config = dict(
    n_layer=14,
    d_model=128,
    positions='rope',
    rope_fraction=0.25,
    tie_embeddings=False,
    init='uniform',
    final_lr_fraction=0.0,
)
Each number is 128 + 32 x the weight over its row's rms, rounded and kept within 0 to 255. Layers, rows and columns count from 0. Numbers have three digits each. The size before them is the row's rms in percent of the matrix's.

# layer 3 MLP up, 640x128, rms 0.134, rows 24-49, columns 0-127
094:124138138135111138067103104115195136180138121150177082137135128173067097170176076144122128091124138089100108125126154128168167164181139086144115181141147136125177171170124173131122108189134114170129170159081142103132122077139105105110120133179089148139160198079114106169104124118127093109133178156125112113105105144066159163056061088134128136126056109160151077121132084107161118179102
102:130132162103090103153114148093127151142063086075122131170118088160125092193088108132153148138090200076174121071111083151190118105226125132110124123150127158121195100125132143086138174104170119134094148168089142148166095113147135098069077139150126104139174131086065177141107124094150105116115124134091100099131149072058137176108145179150113166118118147106144149103091090142160119111146
100:108097164090147146135136124101109109098088109190060089129115103114104096144160164096182133068155107139130134080115139112099146153142134118119135134167131139113057123155130111143117227111132128131081125135109129100101129120163179165132136156113062161100129121026125125090141073110121158135025109177181122173142149119139113110163144135094111123089122144175206136185132155173106145090116
084:125082085108130120114138123129165133143143093144114159171123092153119090147157153127131125204110086094128139198097104130115148140131098124082146070169145095097184149099200146134137119088154086132126182129077168123163164132119047091145106132095130115088074150177114088125134150060107165135131090038142144180166188126119110137091153158150135128075098131154093065109165110147131122186102
098:137137081058090133126240168104120065048204149179099143127137148107137113167146149134110147144148096169137098168139116139128115147126085137142082136142054165097077116189115124114090121143144112138102133100117146134109132114187166158096178137145161161122128094118156053150081125137121155142127152143228152109137114146124128180138084114097136156124114066079123131147111095138107099141120
103:151119124194116166126094160173189146131157099145122050126126088096140144141131077090149162195168104146140112122221126127145095181085143172135172060160083167162126085147120079126116101128108174214092132099113135080122080141099089152184119123180127158147158091145118111180144132130123159140142120138075109124173133114105083151125077108087130134118119096103140128163147160163108175142110
104:102113167088150127120105166163136115155140122151113102128114105123167121149190116113177158117107153146106121136107110137135104138125161094142144106110142179122104121177028123143184096109117132102107193111136132090073155133140147139100110046195091096135116192179160155118129092153133094156040107087131127101134151132199145167140100167165126150045142067120138142098133052118151173098121
102:159130102142073169119174152096132119122101174134121052129153120124125156093106177135086060107148144123102096172121122132128135077173093165119141139153141132169187143151113128119107164145102141180114132124099103104140127162027013150120118139131180117143134144150067141078105147108198130094164112158095113074129143100107115141122141155073175169164087119164122169129161171118133079167140
104:150185143127127191149105143194087121157121139178114173130173156104134148103141152121142113192093129150098126148120093103119141134162125111102176064166119183115123083136150157147174072102096048089113092131119167128105172130131105155139104140126112119139092069111142194119110110081154105081101130076152171085114185167118125118157161147083105161105112135102115115200103057073112193143135
104:087123128113090103158139129167090119119110086117094166126113138124111185197138140180161134152088101165136159177131085203084077165104094111129061156121101177104102144142084131149136167127083111102187136148094202137137083114178160163139130148156048164119087125146084097159116181140138126120129089114196128133157132151105119129081106155107103108115152122132185104121117166179152183137068
108:106146170099132193136144117115062160113132101126111132153103089148142106182157190119082102133142098120161136111165125165129159134132112092123129097128103099127120055122132108132132182028149099143056116151141148064134159113135133132144118160133128109124132176124147087119136155145093143080087102216171067122134180049137147138133138120108203103156143095141142136078146092197120075140090
102:172112114133099151102141132128171119107149198110089148166054172136103081137137075139132163169074082149115169143162122134197073121110087183096117066157133132126095128184137110101174113129123157116098115098141102204058123124144088100145098087116097105147121100139165142098193084117121124137140118122141098129147176152108165165126150115111178127156154106144127071085093118136188176190084
099:121145116099131067161107135119089121145113098122220183126159146109157092112124137168103131094131155093111134178118139147100146122102147106077172152131191102125119147173132144152145089156194114135124130134073161164131109094126130082125121076131072079141116209144157111102075065089133096110129091129116128135174137179120021159104160154086143212142100162103177111123126125160094127115145
111:120176093120088102150169112113094119133132106180172148168134171121113106150172200084125100105098118172089113118149111063121086103111115116145133112129160154104119171160155051171157138172143127061081114151105106132107166072097161108109117144195133137197118118094137086146164139131162077123126173133109133122187122116124203121069105175129097131113155122101102091087089149103086152195170
105:139137128167148084144104108140032173097206091165145143123120132126174186152112128126174148128136165122206106095116123161105139141158142131132191122112149113116113074199090136128120106112124070089135155103097176125056157135126185075172122168113124098127098150115152162095126124143151143150124085124127147098092158063110087166103124120143073119078159109109140139133202154129090117126052
101:113183212155154127084097154103112201084140140165139044072127137118130164159142080130193065115100158102070119085119054136115125149154072126131134151118145115187155135147139146137154158077104165110113133183110149137139121121151115055062120149126145138165140093122106159098140162128135150059126095148160102136110100124166135179128177139087109102121135135129144056120152110151144131113182
110:120153129135113125150155132113094115140157123115079133184155151076143144132074130175114122118205129133196198151117111117099133139144172098128175196120085111127123121089120112134144135152118125159118157117087080106117163120080110109118174120134144091089138102084116146196087187144140149133148134125091120098124074121207166067141173077067085123093075162110099101074182091115136055118109
105:148130138118122099136097159145155138130142125160128122143073108149160121133164163099129131099172181129126187102148130117170107140082115141147110071057105111190093202120139126100113133169105147109045057088100089200149143155096116149101167103120164170166119088109146141180139149124135110155165112067136172139145123054160138072154101078152108182123130152153096109199142135119089071102135
097:126139111158141147141125168121124142127128062117166111197154125115085143108183108129167083045082108159166141178158161074156159159170116092124122136153140123113176124170109123160155118220141142116146112113106127124218139064079094122150099175195095130149099156138135143156119072132131121083031145150157132122188118139140108088142141156112161169100095122114147133058124120109133121113130
082:081215190107119090063097149120127121133133165123118153147106136138180158137113113063136140155110079120165141139096124067074120116186102105094113105135144156128208116131109111150162148134106098096079169145128140161142128096103111111138140128150082184119148121080094108101134120102061150182091173085130180184171124125132092109158088182168116126126087158113140132172072090071166140085131
107:173132101146097117144131151099098146122106168178137111130144157136158104091122141149112075113176134147157144100095102124186106123097106136095149097160152140114044151168056141132142131143152109115067154165113113126106162129154171134058140060149166120178101143118148116049112073160164126142195187103151158125064153083165169129122099146059123148166187095131100160128124177180143145106112
099:092145163082091092170179140090123114072080129086088075162165091158129152159166144159191103088128129158108126210092081121120079146144087141124127117095151145182156144149136139128090120133123142100097161143110114110146123116192104072160117052187166124153125149117103120141101159144112165118093091131075109141157120038155135114081098141197116155138117114114090113133106162111094100138198
093:133129123188099120141131108121111139109160131125112135115089178109114158188201151162104193170116120082119137208167139120073167076209166150103088094186199161128085136134154104109128126113124153132162107116149125098106114128133135153087094148135110116117102168129128133122080168060098145124013100064087087115124149184147096146123129139107171133113122121095108113108152098080133154142119
092:110165102099076156113120162103120159085138154097140147123132129167135186123078100146126177117140078120110110098078098141194060073124175196089122116167148170154107128095171080063124114122134132061077138094115052099138105140129142133124133099135205139108157190112125132113098127153130124123135112189125118148118100155098154178096182142120102124188126135142157150155189123095086072100158
084:169103110146139090148126102160145159176143186106147119148126111176155127127153069099088166110135096132097142093123114194179115151126107202133111162163147162094140180143186111106107128183206107140136081088132079141131117166058082152060165101139162072091073111124118121148098059151117140117114148125136145121092116147194147148076107170137104080134110097152104133140117058098103120122155
088:128119090112158109118109132120120122124101144141177193153143109133130171066134124177128129115096071154159126050134111141137145142154113169124050156138208146127094150172137076097162144144156135155154140161110175129120172138113130048103068170182152151104144107107122174087111154108139090110114193149088141146129123141096160122129106230092191089143147131132112142139046122164124157129095
# layer 3 MLP down (transposed), 640x128, rms 0.128, rows 24-48, columns 0-127
090:092138123125141114132161090124107090100128069098083166147139113103152185062084179125172069159151134140159109086144123117086089132136064137142161049140103127099129107074082133158105118113146133089141078114184139100098109136105115166155121073117167129175110086154155169094124171096153136094108135071139113155058140126182049122189190158137128146119146139122084157141119114083164120085140
110:158166099126161119128148159133110160125100153112165113070102094129122192168076163189119091102172037101108136128136089111049118072166079096098146154133183175160093130091195122049184163133180126115178132161116138110117160104106120141120132142131154123102099074185161164169110123140171091140148149161086156085159137141132120172173108135107105124123123127134109108159091135146163108169106
102:162114101080143114113182094119149121136185136113125107088171157164120171097107178128128106041149133098119164114107123115127115107113136166083141118110129157148147083140147095130111152162081152116148098124083156136127129129120082109140201094136119073207090171088104099106143132221086117100168155136149141054080112153133128111118109109109153114112092144063045094093109120194159089145094
082:155132164157086123184128157213148165092109072120144104103172122145131132140145204131140160136127150138141127118149181086177140135110124160131158161070092132193113116124117123172107124085064128072155136125178059072134060134118140120119198097121139123070129159132123162131169095151204131174142141154164154099138141089146133161112103092160107168145165133172107170163132104086143121075154
096:100115136155152102101056140136189143163107153070166173108135148141132123116111074091176161100116130152137214136118120174142103143164150090109122121119138098137142103061157184129144158142125107132097142113161105109167159158134112147092092105127162105072143117141187154152137136131170010123092151107059105100154123116151142179154146178149095143092146203116136115115092088136107100096190
097:109098125113184087149147152144106121115158044115117156200107110075156129122134127157159073139061140132104124103068095171122130087126150118091098221118165095109139145188113091132152123124104139121168113179103147097129081146195123105128127108149134125111109144113162163118116083141139144072121141097184195125112188122157161160138148083114107165132139212151096065148099093102153125151172
091:151128158100132124119184085094082137071063089072157114142151145077139144097098127109090157158137122153064139111119129114136167131129121083092107145139144093138116142120216118111088118123120155181131072132138099103129137133094106148125119184087130135128150055110079077123172111121084185048213134170130105128117081111066147098108155125088192083134145156120099118098164136106100110171130
094:080094159119183128138084088160114165136138054099115164133136092132166083185165049130143184143116123138165106099117133126126188116083123115152145070109157140095117111125144142128128102103168086127125141116118147091125106090201190089092170121181118143156153058094139139158156107132080095124100056087176146184113145129103144104101153156181072128075161120134124094127072103125117171138128
109:121139154154102197183192173131125147122136183161125148124016061127076114133157174132150130106136113131162112113175123079171121142131117113159086152130162066117182113112132162107156143117119106118084129131109123125116088134129166100166140164145077093167113173142146085101139134101133173155142101149168131121134172056110109145116093085133037141101048122168164125111111109141182117148109
115:146125169159137065153170126141123157061147100143097137176100190077078176204139162133113158123115115098131141129117142163115117136144132176134079111145103204119123144118107095116152153096158117116137129102125120088150141080155196124078095165118096084147150075154073145168128098076123118155180050130129124169172123119112175101134142075158131121116113091129128098148075219143143164171112
114:100187199145182146091084123127088122136144173147129149108194065113156146136144133106112122206075122132125181132111178134139111105140116108134103085102079137104087146163186130174145090101151130150083132154136102079148101171104114107107069082145146179123137138101108105111179103151079156141110122092139071143115095162126117147124134141151173129130140058087122051122134107168087051093089
082:108114148070159096193126165090086137140097066138131160131185120092168112105139154124090177101157141095129119110105133144116199127130143050152091141100112114142140103168161136138066149164138080145119113152102168056182117122148155193107198153111121123136144120153066091160038134106151113155150150179120158114119108124108102068135117149144090092101114136101126158145088131107109059076132
106:137134081120064153136128101133151103121078140141127123169165126135108143125146130127144151140145206116178137121105103098173159123125125100126118141108162156163074088142151142064102132127136154197142095097112107083147140153110115186126092050108123123144082165128123131089101129116092081106106114123117063074102091102132144103093081117168100145113165062211137183064071053114121183088130
114:166156155154149064136132109077099102154155137114152120150123153165141151123132126115105094140107206155132159162152099136095069130114193122175115113138134130136198116160086117124111161119192173144138124115122125147087121083095110164155134104059119102145175111146107087098136133177125138146167197113177159107156119136089120113155191120188171108092096157150203110192089063074127105179136
109:100082152154069123132079139145155139194069180145118124150103153127096139170123120190096118136176118139139115173118229105159134121064134133088116144083106114092153137139193121162089129141112131114134131163175127110132143085124125105090158101132109126171118076130148139088139151098108158070126141043140145111085103088128174086140104112109119062093129083126099154113113106072090214162134
101:084097105117116092142141146153119139162132106117134145164102156140137091139121149095130162192104149078184110121140229103150212110129157154091102097163145162048067147154140152103051055135119116118121125096102185132158121181139137158123118189148126139113187171107176183085143104113100101108117154150107169144102152140146124098145111119156093184094129139132103072137116136096110146187092
133:143090101150161155091133091133130161112114163186108152129116065114119146116107123115126098057150117149090120114138071115140128061146111131137139161100117118106183098103073183157138064192114173147063079154123115162164152115138134156110091125155157159122103095122109088140145164060120198113149063100098144149158058136155156098171096102104191086181089125141125193132174137139109136134109
100:138122128190103180084160117112087126124161087117088135086154191110142135161091102136108138150140061146145137170171142133105148144150127152116177177226171117088138068161171157159111124066165087173166146098122176105082101117218153164086114142113079093146129110169107109107145123104127096116116087125129124108092142181132162174104120154149109119158101114078100149068117115108101160161157
110:058211126201118083112159073124187119115166138133152135165111135153120112157199100177163067059084080101109102127118150109138148165184136133135111106142067124065153127182094075087108100174155109125171094109117158115142126075116099120168083121138135133133133068158122120132078135160129126085133115162104093141136128174155136128120130144101176142097111196153151164096140108106181115143131
090:077176151099187101097111177111091114107138112088052128139156078116149109138110127118108117077148103168059170120102174093138147152100156081069179169142124137084042107155116155140150145135170120167092114094132170167111172124126165147148132124166120149094142140102058091097141147157173138106126151154172124122123153215110116123088130122104117129104071118080102060147115073152130091132149
107:111194151073174121125145139144115102095168094130114135086127151153123122119067171167176104066058132107104128157163141185174176153139118098122172099073120172096130134126160143120135083109102088089168126134099091133136153166171112181129171139114175157144188111076125108089180140124126174109111118168100108149076148155136106066143208160127088129098137125113192183132146168109157123119164
105:153101144123103188115143134127186111195181075129152193144174163160142137144128080107206160113181113112107087094104110126125107114091158134122104171091186109160160121145091120135145156175120066145119183124078060181123104180147107135158123150152083138126101127090198122095101118119103142148109085153153130096118122167154085093091118130199119083127150178165100151104118072132099103122149
095:135102155140141146104143179118085119125137105174128123124186131206106155123154067119186116048120057104148146122153103158123104158168118118132065131155107155124103139119195072107111198117163100163155147125069115126080153113180135141137129108158138156177129091099148129149065105173087090072088099106102105157137115179124122168128126128130136117115158080126119071161091136100157065173075
102:132144143055140119084197090149103165090103139175146131126041116072118139146117155139145148198167153087113120160206153057125122054132129150087142131150156138102153135110143123119106155169094107118159102126104052147119052168107096109178111157162109136136139159106155139165081122115093139116093129107122084125164114087122140144107187107137121108176102118104179165111102142122137070184105
080:128097139138083183103098126143129102053133095136109116115157133079124149149107179100125123098146158068155091188061130113114141130163156084118111071093132087129133091107097134167119127116067153155131142157147182083120126044136173135168074198173068155167159142118115141095152212108117128151160131150116160095144118127050118174181165117134121158129153141129163119079121172150151149146110